config.toml
hidden_size = 128
num_attention_heads = 4
vocab_size = 1024
norm = "rmsnorm"
rope_fraction = 1.0
init_std_up = 0.121
beta1 = 0.9
max_grad_norm = 0.5
warmup_steps = 200
decay_shape = "linear"
train_tokens = 174300000
Each number is 50 + 12 x the weight over its row's rms, rounded and kept within 0 to 99. Layers, rows and columns count from 0. The size before them is the row's rms in percent of the matrix's.

# layer 7 MLP gate, 320x128, rms 0.119, rows 204-222, columns 0-127
102:69 43 49 50 63 49 38 54 48 52 60 58 52 66 60 28 36 52 44 47 39 49 40 39 50 58 37 41 34 37 40 64 57 39 45 64 61 28 26 51 58 48 68 44 70 52 54 61 64 44 56 58 55 30 57 63 56 50 48 74 55 58 29 37 50 50 32 48 59 50 41 63 51 53 44 39 47 67 54 28 56 55 81 59 50 57 44 54 75 69 54 58 51 64 42 51 44 41 72 51 79 58 41 61 41 64 74 76 50 45 63 65 43 57 30 33 60 56 32 51 52 59 47 77 48 49 36 60
099:46 56 50 52 56 49 51 26 59 69 73 37 64 43 56 47 51 55 62 37 38 45 36 44 48 40 66 63 32 55 53 54 55 63 60 48 38 36 60 69 50 49 51 60 71 61 41 24 50 56 57 50 29 52 58 48 62 45 37 54 54 42 42 47 67 31 49 69 55 27 22 35 66 64 42 45 46 25 45 61 61 54 62 47 38 71 49 47 65 82 76 48 50 54 22 63 51 40 56 71 50 63 52 47 59 42 47 34 49 46 67 47 68 71 51 53 36 40 45 53 50 51 67 71 52 44 46 60
102:36 36 69 46 51 43 47 59 36 39 41 51 56 64 57 46 57 62 49 30 38 35 39 52 53 46 34 44 31 58 54 59 57 19 76 60 38 57 45 38 44 50 74 55 32 54 39 57 34 49 44 46 53 14 51 43 46 50 35 61 69 53 24 54 44 33 42 78 33 39 44 54 31 41 41 37 42 62 46 45 67 66 46 46 54 55 47 31 58 63 78 55 52 59 53 61 60 62 34 38 49 40 44 55 62 52 24 48 50 37 61 57 38 40 44 43 49 49 34 36 44 25 49 44 67 57 52 53
106:52 46 45 38 41 34 51 49 51 46 50 32 50 53 47 35 54 67 92 47 58 36 25 48 64 36 58 54 64 54 38 59 46 63 45 66 53 39 41 46 52 56 67 34 42 37 43 43 53 63 34 41 52 48 56 58 50 64 38 54 25 54 85 38 59 52 53 56 44 61 37 45 60 51 53 51 29 62 36 73 55 57 50 42 42 43 58 51 50 22 69 47 68 24 27 32 55 44 46 42 22 50 26 31 46 41 48 52 35 62 54 56 62 54 63 54 46 42 37 50 52 47 52 57 47 43 69 36
105:49 50 49 70 61 48 42 61 65 46 41 26 45 34 58 60 51 46 64 49 73 51 57 56 57 54 50 35 32 40 38 48 71 58 26 43 35 51 49 51 27 28 66 31 75 58 45 42 60 39 43 45 53 70 36 45 73 38 55 71 50 63 49 51 66 43 84 21 53 48 29 54 53 40 60 48 44 40 38 46 32 24 61 32 51 44 56 59 44 46 44 63 69 40 38 62 62 51 38 42 60 33 53 47 34 58 61 57 53 52 46 52 48 45 58 51 51 31 59 47 55 39 54 28 45 39 38 43
100:50 63 46 73 43 48 24 38 67 41 48 45 23 42 41 69 62 20 49 60 47 27 52 49 44 55 43 77 36 44 33 57 51 55 49 57 45 56 36 60 31 46 69 37 40 44 55 45 40 35 53 49 45 56 51 57 38 33 52 48 48 54 57 56 54 00 65 52 47 74 41 57 50 28 48 33 46 41 71 62 54 54 37 51 45 50 65 51 50 45 42 46 40 40 57 52 39 48 65 55 54 68 52 29 40 51 49 45 42 25 53 45 34 45 26 38 66 46 44 48 43 54 51 47 52 70 50 55
109:37 55 47 66 55 71 32 71 69 61 61 62 56 63 76 58 36 54 60 66 39 30 60 66 48 46 59 59 48 40 40 70 42 50 64 57 47 45 50 36 47 43 51 36 53 27 42 63 39 47 56 66 48 37 44 44 32 51 54 37 37 47 34 57 69 55 44 66 54 22 55 39 43 56 27 50 64 52 30 32 45 56 73 32 54 48 63 52 56 38 24 38 53 35 52 54 14 46 37 45 61 51 62 38 47 40 43 43 55 64 39 58 40 45 47 64 48 68 44 50 47 41 74 47 43 60 51 51
101:47 50 52 57 44 54 48 52 47 26 45 48 44 64 53 51 32 57 78 60 44 61 54 39 35 68 60 66 47 42 54 48 58 48 59 51 65 45 35 64 48 55 56 62 23 51 54 37 48 38 32 41 55 44 53 57 75 58 32 47 53 75 65 76 57 49 52 55 34 49 48 49 41 81 50 23 60 40 55 48 39 54 46 49 75 54 59 67 44 30 46 62 47 60 42 50 46 48 59 55 60 47 66 45 54 53 48 40 58 75 44 73 78 54 75 60 40 33 65 43 57 36 48 71 54 74 46 60
099:43 54 51 47 43 53 41 57 46 53 29 49 39 43 60 42 71 25 69 74 44 55 64 50 60 45 35 62 53 62 52 65 34 61 62 47 58 46 47 43 49 66 51 68 52 53 44 65 61 65 57 56 43 40 36 61 42 56 37 34 37 76 30 38 53 47 67 42 47 40 50 61 55 31 42 41 44 68 53 55 59 75 52 39 68 65 50 83 50 26 64 54 70 27 38 50 59 48 56 52 51 34 64 47 33 40 45 43 37 52 41 55 42 60 55 83 42 71 43 28 55 56 61 55 41 52 58 40
106:71 64 67 38 54 55 54 43 75 52 49 48 60 77 52 34 34 52 62 34 53 33 43 58 44 37 51 47 36 36 37 38 42 39 41 41 47 86 71 56 71 40 36 46 50 47 22 41 48 69 45 52 56 40 70 45 58 54 55 38 41 72 60 66 61 40 52 54 44 49 61 49 45 46 47 49 38 61 35 54 65 55 63 64 59 64 42 56 51 32 44 52 54 74 42 48 54 44 47 43 31 47 44 62 61 60 49 53 78 34 33 67 54 68 69 50 69 50 71 34 42 51 63 37 48 47 54 53
103:23 38 41 44 39 42 42 63 65 61 53 54 75 54 47 32 44 83 53 50 36 55 40 34 49 56 48 53 50 43 59 48 38 44 41 50 62 41 57 28 29 49 19 67 31 44 37 52 57 68 35 63 45 38 38 53 47 70 45 38 64 55 57 50 61 54 64 38 47 70 42 64 67 55 58 55 25 60 55 54 59 43 48 32 59 51 63 41 46 41 44 51 49 60 59 76 57 47 52 49 69 53 30 46 36 41 35 50 60 41 41 45 65 45 43 74 68 37 39 55 30 33 47 61 51 60 32 36
095:38 71 65 70 52 49 38 51 35 91 59 27 48 33 62 53 53 49 31 32 31 40 57 49 75 52 53 30 48 46 44 55 48 62 71 58 67 24 55 60 56 39 53 44 63 58 46 38 47 48 45 49 70 58 54 45 30 44 58 47 47 47 50 61 62 37 57 63 43 43 28 34 41 55 51 36 57 46 42 46 55 52 40 68 63 61 44 49 44 41 52 54 30 42 53 58 58 31 51 51 61 47 58 66 43 58 82 77 41 67 66 53 41 49 42 52 47 53 59 67 56 48 50 76 41 56 37 44
108:50 49 48 43 48 50 48 47 54 47 29 19 67 53 47 40 52 52 49 34 34 24 47 56 55 42 62 55 34 39 62 60 84 57 59 45 37 70 70 56 48 36 36 33 59 60 59 43 44 65 55 48 39 65 30 69 48 41 51 61 60 37 33 54 62 32 64 49 46 47 42 44 43 59 71 37 53 57 60 42 44 65 38 70 47 71 47 33 56 52 54 47 45 80 47 62 74 48 55 21 56 39 35 44 68 46 44 59 52 71 26 48 53 52 49 37 42 71 50 55 58 33 48 43 56 51 52 46
104:49 76 71 62 73 44 46 45 76 61 45 44 48 21 30 52 60 45 57 43 51 55 41 38 67 50 38 47 50 52 45 33 61 48 79 59 63 63 30 47 73 60 43 50 49 65 43 33 51 39 67 51 46 56 59 50 55 58 40 65 49 52 60 24 56 36 57 50 59 37 60 42 72 44 44 59 58 54 48 62 43 63 55 59 36 43 46 41 35 39 49 75 60 40 32 55 54 49 55 49 63 46 52 54 33 52 56 57 69 52 73 52 21 61 58 69 37 73 63 66 56 55 50 47 37 41 38 43
095:67 43 46 75 40 42 55 46 34 41 64 62 46 54 31 35 62 41 45 69 66 55 60 65 45 60 47 41 58 35 54 52 64 46 54 49 62 50 29 64 55 59 53 62 36 60 68 56 34 47 57 58 36 61 43 37 57 40 37 56 71 55 52 42 60 34 38 65 43 62 52 73 41 56 38 41 51 50 55 54 44 65 65 70 78 30 56 56 38 64 61 51 50 29 53 72 55 54 58 54 45 47 56 62 69 62 45 33 31 53 33 25 55 37 56 48 48 39 56 57 74 63 40 66 43 49 19 62
100:61 46 50 43 52 43 47 15 63 67 70 61 49 65 68 72 38 40 46 35 25 33 58 49 51 39 38 28 72 35 44 52 65 63 57 57 52 56 46 51 53 52 56 56 64 62 50 52 54 50 43 32 59 51 47 50 47 40 41 51 33 53 44 48 56 35 36 28 63 50 40 64 57 60 52 89 65 47 45 50 61 64 68 53 55 55 64 41 48 32 55 40 52 43 62 34 38 55 67 67 67 49 27 49 55 54 49 62 47 60 37 39 34 57 63 38 56 49 47 52 55 63 80 29 50 63 32 58
106:46 44 72 54 49 67 51 47 57 48 69 33 38 42 64 56 29 63 38 49 47 44 48 36 41 63 38 41 62 51 30 54 64 45 65 56 45 71 43 50 59 55 60 47 63 39 52 54 73 54 53 62 55 39 63 48 57 85 42 55 35 34 67 49 62 54 71 71 48 55 40 70 68 47 49 68 42 70 71 60 68 51 75 45 40 26 43 54 45 68 62 55 41 42 32 44 31 37 31 53 54 60 50 52 42 57 68 39 42 32 64 64 60 52 68 55 46 55 42 34 58 53 57 53 50 45 71 55
100:25 44 31 44 58 50 61 46 43 38 50 60 64 43 28 64 35 69 40 46 71 44 47 56 66 51 57 48 39 44 38 59 36 49 58 66 45 32 62 47 78 45 64 46 54 59 44 52 43 40 62 65 26 44 50 30 70 31 43 55 66 42 21 49 32 49 59 68 37 27 47 57 54 26 48 65 68 51 38 64 51 54 46 69 61 63 50 66 57 58 58 46 52 59 44 32 35 38 56 32 39 47 62 50 42 61 71 51 55 47 47 42 66 51 48 39 52 59 41 55 34 38 52 45 52 78 35 51
095:44 56 48 62 30 50 52 35 53 63 51 43 45 46 44 53 53 38 60 65 62 51 40 55 57 56 31 60 52 56 46 73 61 43 37 25 72 43 39 47 49 69 46 56 52 20 63 57 61 46 43 40 60 52 67 48 60 59 43 55 47 54 53 44 49 70 44 28 57 44 66 34 31 39 56 66 50 64 60 53 62 49 72 62 46 72 85 48 60 68 47 55 45 29 26 33 49 48 27 70 36 26 58 82 52 52 56 37 54 56 63 42 56 39 54 47 51 47 42 55 41 44 41 36 65 44 49 54
# layer 7 MLP up, 320x128, rms 0.122, rows 204-221, columns 0-127
107:48 54 41 51 41 47 44 56 38 61 37 52 55 68 25 84 54 57 42 48 49 58 59 51 45 55 39 50 55 58 71 73 47 36 45 53 56 42 51 60 45 36 50 43 66 51 74 61 58 81 55 38 57 48 86 32 27 66 40 45 45 68 77 55 33 47 53 43 64 56 44 52 43 66 42 67 58 46 50 33 39 86 68 62 39 53 53 67 56 50 56 52 51 37 57 30 47 45 53 47 68 64 54 65 57 47 49 53 57 33 50 68 38 34 38 45 42 46 52 51 25 46 43 43 48 55 50 47
104:69 62 62 56 39 60 22 47 38 35 46 39 53 51 39 51 39 57 34 20 64 60 61 71 37 56 61 44 53 73 49 21 40 61 57 57 47 68 60 46 60 54 57 39 38 32 54 41 53 60 38 44 52 66 60 48 75 52 23 76 60 29 46 45 59 44 54 49 51 42 31 70 36 58 33 56 51 37 49 38 68 54 54 50 54 45 37 45 45 60 50 44 52 54 45 64 59 65 38 51 67 55 66 41 55 55 54 35 46 70 72 48 53 69 32 51 50 65 34 72 64 56 46 54 67 45 51 51
105:47 60 50 40 64 76 55 62 57 35 32 44 59 42 43 43 54 34 42 40 59 42 39 44 47 51 17 43 47 49 47 55 71 40 44 79 61 40 32 48 70 48 66 63 61 41 40 42 49 58 49 58 64 48 38 44 57 48 44 81 42 38 24 54 46 56 58 72 27 76 35 46 45 41 63 49 44 58 50 29 54 57 58 44 45 68 68 41 60 33 53 49 64 52 57 43 60 59 22 31 44 49 50 69 48 41 40 51 36 44 40 37 46 47 51 52 43 39 37 29 60 51 43 38 44 54 36 29
100:41 28 46 54 49 61 53 57 53 52 35 35 46 41 62 60 31 50 30 48 35 56 46 54 73 38 65 46 55 37 47 62 52 47 44 75 56 37 43 66 69 25 72 46 52 56 50 43 59 33 62 44 37 52 34 44 57 31 41 62 48 68 75 49 34 31 49 46 59 50 49 43 66 39 49 42 42 41 43 36 67 55 54 42 52 40 39 55 33 47 40 46 76 54 33 36 47 50 68 39 45 68 62 53 43 68 40 84 48 41 33 78 34 43 51 45 44 48 35 56 47 46 61 45 69 38 68 54
102:33 42 52 51 58 30 37 74 56 38 52 23 54 51 46 51 47 69 32 51 56 47 55 46 48 69 38 60 40 56 64 50 30 62 52 60 36 35 51 45 55 54 31 49 55 36 44 49 53 38 58 37 44 44 61 42 63 63 53 73 58 44 50 58 64 60 53 36 38 49 42 61 63 49 54 37 40 33 52 67 44 22 48 50 33 45 67 34 66 53 43 46 34 76 56 41 46 50 23 50 39 55 73 30 58 37 63 49 50 53 72 37 58 32 42 62 44 50 53 57 82 63 56 26 69 50 47 54
103:61 26 58 38 57 64 66 64 44 41 48 62 39 77 51 68 33 43 57 50 54 51 61 30 48 55 26 46 55 46 57 59 55 60 65 65 61 67 37 46 79 64 64 40 21 63 52 56 74 59 30 49 44 58 39 48 80 43 25 40 49 43 56 27 65 53 40 52 46 55 59 43 60 50 60 54 50 51 46 66 63 70 43 44 64 61 61 46 56 41 58 45 61 61 40 45 57 46 39 42 60 46 51 66 54 56 49 50 66 48 43 71 55 38 53 46 53 48 60 40 57 72 43 39 52 41 88 54
104:62 61 38 49 67 61 56 63 49 44 69 64 46 54 51 63 38 46 65 29 29 52 32 36 25 29 81 62 44 26 53 47 40 65 52 48 56 43 42 47 56 49 42 46 45 44 57 44 63 32 47 40 36 43 48 36 51 37 68 51 21 72 46 65 49 41 54 43 44 43 64 66 41 53 50 56 39 52 47 29 49 56 48 46 47 59 56 57 55 45 35 35 59 39 43 28 32 66 44 41 48 40 33 33 69 64 55 60 54 61 42 51 60 47 38 44 70 48 59 47 30 30 57 43 72 73 64 38
102:63 38 39 81 42 36 57 47 44 76 22 39 65 50 54 40 36 61 61 41 57 38 49 56 63 59 43 33 61 51 50 42 54 56 46 43 43 50 48 61 67 53 51 55 36 45 58 87 67 72 46 53 42 42 55 39 53 28 58 62 28 33 42 44 47 58 31 51 39 59 28 55 53 31 56 54 42 66 40 49 44 55 48 43 53 57 41 25 34 63 47 50 23 37 25 53 47 49 47 54 49 44 44 66 42 70 52 39 57 45 44 51 26 51 60 38 56 51 54 43 57 57 70 42 50 42 70 27
093:63 58 42 59 63 52 60 26 49 50 51 43 44 66 53 65 78 42 54 40 61 68 63 41 58 49 52 57 75 58 61 48 43 49 30 28 39 42 39 34 78 46 30 51 31 67 59 54 55 56 51 59 45 62 43 38 56 57 63 60 44 63 62 46 40 65 54 41 54 42 69 45 77 50 34 40 55 56 57 46 37 28 39 50 58 51 62 64 53 29 25 48 52 65 71 46 60 45 56 43 39 44 62 45 60 49 59 43 14 55 44 59 48 57 38 51 63 42 51 36 66 67 55 48 58 25 55 35
105:61 60 45 53 51 71 31 74 54 52 45 49 67 71 57 61 21 46 44 34 48 69 36 46 48 34 41 46 60 47 82 46 65 59 60 41 58 58 24 46 43 57 52 42 44 77 64 33 39 37 46 49 48 61 51 55 50 58 39 40 48 50 46 34 47 83 48 31 58 35 51 55 45 36 50 58 48 50 37 55 49 68 68 31 46 68 55 28 55 50 55 76 55 30 35 49 58 41 44 50 27 50 64 49 63 66 46 35 38 59 38 60 46 35 49 43 47 51 47 43 42 29 55 65 50 66 54 51
097:52 61 34 36 57 28 59 36 53 73 60 45 43 48 54 51 48 24 56 63 63 43 29 61 48 30 53 48 42 60 40 38 53 49 56 62 55 33 63 61 64 57 59 46 60 56 74 44 45 46 53 79 59 45 56 33 66 38 43 60 48 47 46 57 57 59 66 59 67 57 65 44 36 54 40 61 41 56 68 39 66 61 52 57 42 28 52 48 42 77 57 65 53 37 43 49 30 47 47 52 56 43 44 62 50 56 64 48 38 43 39 55 68 81 43 59 39 35 45 17 68 34 64 26 43 48 48 59
104:37 47 28 25 55 78 40 59 41 52 41 53 59 38 55 49 39 37 36 52 45 45 31 43 55 55 64 44 42 55 49 51 44 48 65 38 61 36 32 45 30 43 44 35 81 70 52 51 22 33 53 64 34 41 67 25 45 81 49 53 43 62 53 31 53 55 40 63 49 40 46 57 54 27 46 50 41 39 62 39 68 76 35 40 48 62 55 83 56 62 39 57 45 64 42 53 55 47 52 56 63 48 37 58 60 41 68 48 42 46 65 51 47 49 47 56 39 54 47 37 62 45 57 60 34 50 58 62
113:29 53 53 52 33 37 46 58 64 59 63 74 45 61 49 49 47 19 60 52 48 50 54 68 56 72 43 62 76 56 41 31 46 68 44 51 57 80 45 45 46 52 45 72 49 59 54 63 53 67 36 38 48 55 60 39 47 69 54 47 49 63 71 41 52 32 61 36 22 63 57 48 48 35 55 48 45 66 64 48 53 35 54 54 44 48 58 51 64 28 60 77 48 61 61 42 35 46 48 62 38 52 36 56 41 42 41 38 56 39 51 64 57 75 58 40 32 55 64 69 51 48 72 41 60 66 60 55
105:45 27 37 32 63 54 61 62 60 54 41 49 68 57 12 57 32 34 41 29 68 63 31 42 44 28 59 50 57 51 32 47 46 65 32 32 46 40 57 41 39 21 41 25 38 32 39 50 65 36 47 42 51 56 59 54 63 49 58 60 40 22 71 46 44 39 47 58 40 40 47 65 47 38 67 54 53 40 56 26 48 63 46 69 42 60 57 42 61 49 52 41 68 40 34 43 46 47 59 57 69 57 60 59 60 45 59 57 70 59 35 49 39 49 47 54 48 60 50 59 49 48 41 62 64 55 62 52
098:41 64 43 42 40 70 46 55 39 38 49 54 40 49 30 43 66 50 64 50 62 67 59 53 56 37 48 48 51 53 51 44 51 37 44 24 39 68 58 59 43 39 58 44 72 50 45 49 41 32 44 46 51 45 47 51 47 72 56 62 40 53 40 26 38 71 23 59 54 45 60 34 65 43 51 43 20 57 41 67 53 57 45 41 84 51 71 32 60 56 49 44 43 65 75 58 73 47 59 39 31 43 40 59 57 49 61 55 56 21 29 52 36 54 50 50 30 60 47 58 53 36 59 65 58 37 53 41
099:45 67 63 29 54 38 66 53 45 44 38 23 48 45 65 49 53 54 69 47 65 47 39 51 54 65 44 50 39 53 21 89 36 50 55 50 68 54 50 54 47 61 32 49 53 39 34 35 57 73 39 53 53 61 44 41 51 32 61 46 48 75 50 50 61 27 37 50 65 59 61 59 65 48 58 47 48 52 40 61 47 59 75 65 55 61 58 44 39 61 42 54 41 62 66 51 37 62 34 45 42 53 51 56 48 57 40 51 78 41 39 55 61 51 57 39 50 71 54 70 65 50 61 35 49 36 73 25
107:53 38 51 44 48 51 36 38 41 35 50 49 31 43 59 64 43 55 46 50 53 52 46 58 62 56 43 47 32 38 53 51 53 51 71 18 43 54 71 45 65 49 37 59 47 56 62 63 51 45 61 50 41 38 68 60 72 51 70 35 64 43 58 60 42 52 47 43 54 43 47 41 42 35 85 43 51 22 45 52 52 31 32 61 39 69 52 48 35 59 53 50 31 56 69 34 44 24 73 31 61 44 39 26 61 65 66 41 43 68 56 52 60 51 73 41 63 47 44 34 45 38 41 59 67 54 47 39
098:51 40 67 65 64 53 47 44 64 53 41 50 46 47 43 58 48 46 58 45 74 63 54 54 50 38 79 49 28 48 78 35 57 39 61 58 53 55 47 36 46 71 41 47 67 66 25 54 65 58 58 29 38 75 55 59 58 49 46 36 44 49 42 52 63 49 44 49 60 38 60 51 55 39 38 43 29 43 38 53 53 55 29 48 66 59 28 54 63 39 47 55 43 29 19 57 33 38 54 31 46 67 53 57 55 69 69 49 61 53 66 60 48 47 68 57 74 35 56 65 39 55 65 50 32 59 47 61
# layer 7 MLP down (transposed), 320x128, rms 0.111, rows 204-221, columns 0-127
106:59 27 44 43 30 53 48 49 31 50 39 53 27 68 70 58 64 46 69 55 33 42 35 36 48 49 52 61 62 52 53 63 64 65 52 50 46 31 36 28 47 53 41 60 57 60 58 34 59 74 54 32 38 50 43 81 17 44 57 26 56 43 71 47 48 58 44 43 47 47 61 46 78 56 74 28 47 62 39 39 48 33 67 52 35 45 42 41 45 58 47 62 65 29 35 45 49 53 48 43 56 54 54 50 48 46 57 42 49 43 46 36 48 60 38 51 36 44 35 38 38 47 67 50 41 47 67 64
103:52 51 48 27 37 60 39 28 41 51 51 50 54 52 64 72 48 49 54 60 26 32 44 47 52 44 42 46 60 68 63 18 37 70 60 75 37 25 54 68 39 57 31 61 67 44 42 33 60 40 43 31 35 71 58 36 43 58 31 27 31 27 45 55 51 69 42 54 52 55 44 45 61 50 44 36 27 36 53 45 57 41 48 48 39 57 62 22 48 45 47 54 53 64 54 58 46 55 59 60 58 46 54 48 47 52 65 34 61 64 55 58 40 43 39 42 39 79 57 54 44 60 41 45 54 51 47 58
097:61 72 50 34 35 37 43 37 37 47 55 51 43 55 55 59 56 32 74 45 63 49 55 34 28 50 53 57 38 33 60 45 74 42 44 52 69 42 55 25 58 47 41 48 41 56 70 58 46 53 56 43 54 34 77 49 55 53 38 56 61 31 60 74 50 46 56 32 52 56 55 42 77 59 35 49 64 55 68 70 37 69 68 58 43 51 39 41 74 51 53 46 30 45 33 75 55 55 60 44 54 31 50 45 48 56 59 34 43 47 44 39 59 47 32 63 43 60 63 65 32 54 64 34 68 57 51 52
101:67 48 54 54 48 66 52 55 36 50 34 70 55 50 62 51 66 39 42 47 54 37 66 54 36 57 42 59 63 52 41 51 46 50 60 42 36 61 59 32 51 41 37 57 48 47 61 60 63 45 47 62 49 41 52 53 49 45 71 43 42 45 47 65 69 61 49 48 56 49 75 38 47 74 56 55 66 51 73 58 42 51 67 35 26 48 80 50 51 37 44 70 13 53 49 34 61 21 50 51 61 46 35 42 60 42 29 60 38 37 39 57 42 22 39 50 62 67 54 45 65 55 34 69 63 67 57 60
102:57 59 34 50 48 44 53 42 46 39 27 51 44 56 17 44 58 39 40 69 54 47 67 53 32 62 73 54 52 57 79 50 49 50 49 42 43 42 39 67 58 55 50 72 41 56 50 55 56 37 74 42 49 47 41 46 40 44 76 55 25 57 51 45 42 41 45 61 47 67 59 52 37 83 56 48 78 45 52 47 65 46 54 43 49 27 26 40 57 44 56 58 34 41 49 57 70 47 70 66 48 50 44 27 70 68 56 57 57 52 60 54 34 50 52 58 48 56 50 41 76 70 57 61 47 43 46 62
104:50 39 44 61 34 41 48 53 54 58 76 56 48 45 68 67 63 68 52 49 47 37 51 50 44 48 49 75 40 52 43 44 38 71 58 40 45 43 43 62 24 51 55 55 33 67 50 45 65 38 52 33 50 50 48 67 51 51 44 52 49 59 72 66 39 15 49 47 38 67 61 59 57 22 48 40 55 53 59 57 58 67 30 66 62 51 43 54 40 51 64 19 48 29 50 46 38 33 48 72 65 49 56 36 50 43 62 76 54 48 60 60 47 49 51 55 63 55 47 47 65 81 69 60 57 57 57 61
104:33 60 51 46 58 26 48 42 31 74 55 54 61 41 43 50 64 41 41 62 44 84 37 40 54 44 43 60 54 53 49 61 13 52 47 55 38 40 50 48 41 52 39 51 49 77 45 49 64 46 47 56 65 49 48 36 31 57 34 47 23 60 48 35 64 49 55 58 55 41 38 46 50 53 58 42 51 53 71 38 58 41 24 52 30 72 68 57 70 42 49 53 58 41 47 49 43 49 45 54 38 34 50 34 58 61 68 51 51 38 70 31 17 43 35 43 50 48 59 30 46 49 62 50 36 40 69 45
098:40 49 63 36 52 60 48 59 37 10 44 37 55 65 40 66 41 71 78 63 61 70 54 40 49 51 59 31 39 40 49 53 67 35 54 58 51 63 61 28 34 63 52 57 39 39 60 21 34 57 56 47 52 60 49 46 64 69 50 56 52 55 53 54 37 45 50 60 65 54 52 52 26 72 38 38 52 46 46 65 59 55 52 40 58 31 51 59 45 44 42 54 45 44 43 49 54 29 59 62 42 45 61 44 24 38 54 67 36 67 33 42 53 43 32 60 66 24 58 47 57 33 49 45 59 51 32 49
094:41 51 45 46 54 39 61 43 55 49 57 48 53 40 39 30 44 46 35 65 47 51 33 48 57 65 58 31 50 41 54 61 35 40 65 39 57 56 40 63 58 50 68 66 45 31 44 31 28 37 75 28 44 66 43 62 65 39 55 43 38 35 34 27 34 36 51 60 37 50 35 65 34 35 67 56 50 38 53 70 48 73 56 41 51 51 36 60 45 53 50 46 55 41 27 70 41 56 48 51 57 26 38 64 29 65 45 51 46 47 59 64 67 62 45 60 42 60 54 40 33 57 47 24 47 70 58 69
108:34 41 38 61 48 54 48 60 56 59 30 69 53 57 56 38 66 56 91 48 48 42 61 42 38 31 53 45 55 59 50 64 42 50 39 56 45 35 47 62 56 58 51 87 63 45 54 49 44 35 64 45 44 75 61 54 47 39 33 30 54 53 53 60 66 68 61 48 40 41 44 56 46 67 63 34 55 44 57 47 50 56 61 56 64 14 65 53 29 54 48 66 44 77 77 41 52 41 40 51 47 55 62 41 56 61 49 57 30 46 43 46 54 59 68 64 67 44 54 58 58 30 60 64 43 53 50 42
099:48 43 36 51 51 51 42 69 49 63 33 62 40 62 48 40 23 56 60 49 35 53 46 30 45 27 62 37 52 45 41 44 55 54 50 55 62 55 59 29 54 35 42 63 33 50 46 63 41 70 71 58 34 41 49 59 56 53 52 58 44 38 86 49 48 65 42 29 55 49 42 61 53 83 48 35 40 37 56 62 57 65 52 52 47 50 45 47 65 54 38 46 57 55 59 73 71 37 53 54 66 63 46 45 47 51 46 41 49 58 56 45 64 34 54 60 24 64 35 62 25 53 46 55 69 58 14 49
100:53 40 27 49 26 42 44 62 50 52 40 51 45 64 32 57 52 58 48 46 61 73 70 36 38 68 67 31 54 59 51 36 53 50 33 36 55 37 39 38 41 53 54 50 47 48 64 54 46 52 45 58 49 63 56 40 63 43 35 50 98 45 64 48 56 50 31 31 53 36 43 37 68 32 58 23 33 64 57 51 53 61 58 54 52 57 43 50 49 67 64 43 52 54 32 62 44 37 49 70 56 41 30 44 55 53 36 41 61 48 38 37 58 63 54 43 58 50 25 46 52 36 30 62 33 68 43 43
110:30 52 55 49 37 52 69 32 56 29 62 49 45 44 66 66 54 40 47 52 46 46 38 42 65 58 12 50 68 38 51 41 36 48 39 44 69 58 43 42 51 67 34 69 39 69 55 32 42 54 44 53 45 68 59 33 56 38 38 54 59 56 49 50 50 58 67 32 38 59 67 51 35 50 54 50 46 57 59 50 66 34 44 67 66 36 57 44 55 62 50 61 56 49 47 69 57 51 45 63 65 44 57 51 41 87 39 64 50 41 26 76 35 28 62 69 55 48 47 55 40 43 65 46 48 45 58 64
101:62 55 49 28 59 47 60 67 36 47 57 37 61 49 54 35 50 33 61 35 55 60 71 66 63 37 47 63 52 68 57 38 53 56 64 28 53 61 61 51 41 47 47 43 73 47 29 63 54 71 36 32 68 65 56 54 54 37 45 43 51 36 43 49 35 45 54 48 32 37 54 66 21 53 44 40 48 61 64 39 52 35 56 52 71 53 35 54 49 45 50 59 29 58 50 48 86 66 40 34 40 64 45 52 76 70 45 52 45 45 58 63 60 49 42 58 54 36 39 44 65 67 59 56 64 64 31 53
098:50 28 38 60 36 59 54 51 43 65 68 39 31 33 52 64 36 56 26 49 61 51 41 32 60 60 43 50 41 34 39 48 34 29 70 62 68 37 49 40 61 82 42 49 42 26 54 61 32 44 48 56 58 43 63 50 59 55 45 58 37 45 49 52 49 54 63 50 48 61 51 62 25 68 55 36 49 49 51 23 43 56 48 68 46 40 46 72 61 58 64 37 63 60 67 45 61 63 35 56 64 41 56 52 58 52 46 59 46 49 56 59 62 38 34 30 63 68 68 56 28 46 47 37 66 46 30 58
101:49 71 50 27 50 59 37 41 45 31 58 57 57 55 37 80 64 55 57 42 30 46 51 40 63 60 46 49 33 42 41 53 46 32 49 66 34 45 27 38 46 61 58 41 20 42 50 41 18 60 51 41 42 47 49 56 49 58 65 44 47 54 49 53 67 55 44 43 29 60 42 46 40 62 47 46 43 45 49 56 56 41 55 51 44 55 39 56 55 61 60 44 66 53 48 47 57 43 37 37 60 22 39 77 54 37 57 64 48 42 31 84 51 45 79 45 56 65 62 31 32 38 45 46 54 43 28 40
104:49 32 87 35 67 47 64 44 60 45 44 48 41 44 51 58 60 73 35 59 57 47 58 42 48 53 47 59 21 31 56 29 41 48 54 26 72 60 73 26 34 40 25 43 43 51 37 37 56 44 72 23 49 51 58 51 55 44 37 51 52 58 24 58 43 55 52 51 49 35 55 58 58 44 56 39 28 34 34 42 31 51 57 53 61 50 35 53 55 38 77 58 58 57 47 69 43 58 43 64 57 34 33 64 52 54 42 46 39 65 41 51 64 50 46 56 44 47 51 33 55 43 44 60 60 41 56 53
096:32 79 58 65 59 56 56 55 32 31 59 48 62 73 55 48 60 51 49 70 45 54 49 60 36 59 44 55 55 47 39 55 40 75 31 37 52 42 69 52 54 35 44 42 44 44 68 53 57 64 42 56 65 49 34 43 14 40 46 51 42 54 56 45 64 50 42 40 47 51 43 57 26 82 51 48 75 59 73 52 46 39 51 47 54 39 61 46 71 68 61 41 62 81 69 36 55 45 54 56 54 35 42 42 42 42 40 64 45 68 42 48 52 42 36 52 39 43 40 57 51 51 33 45 47 51 76 46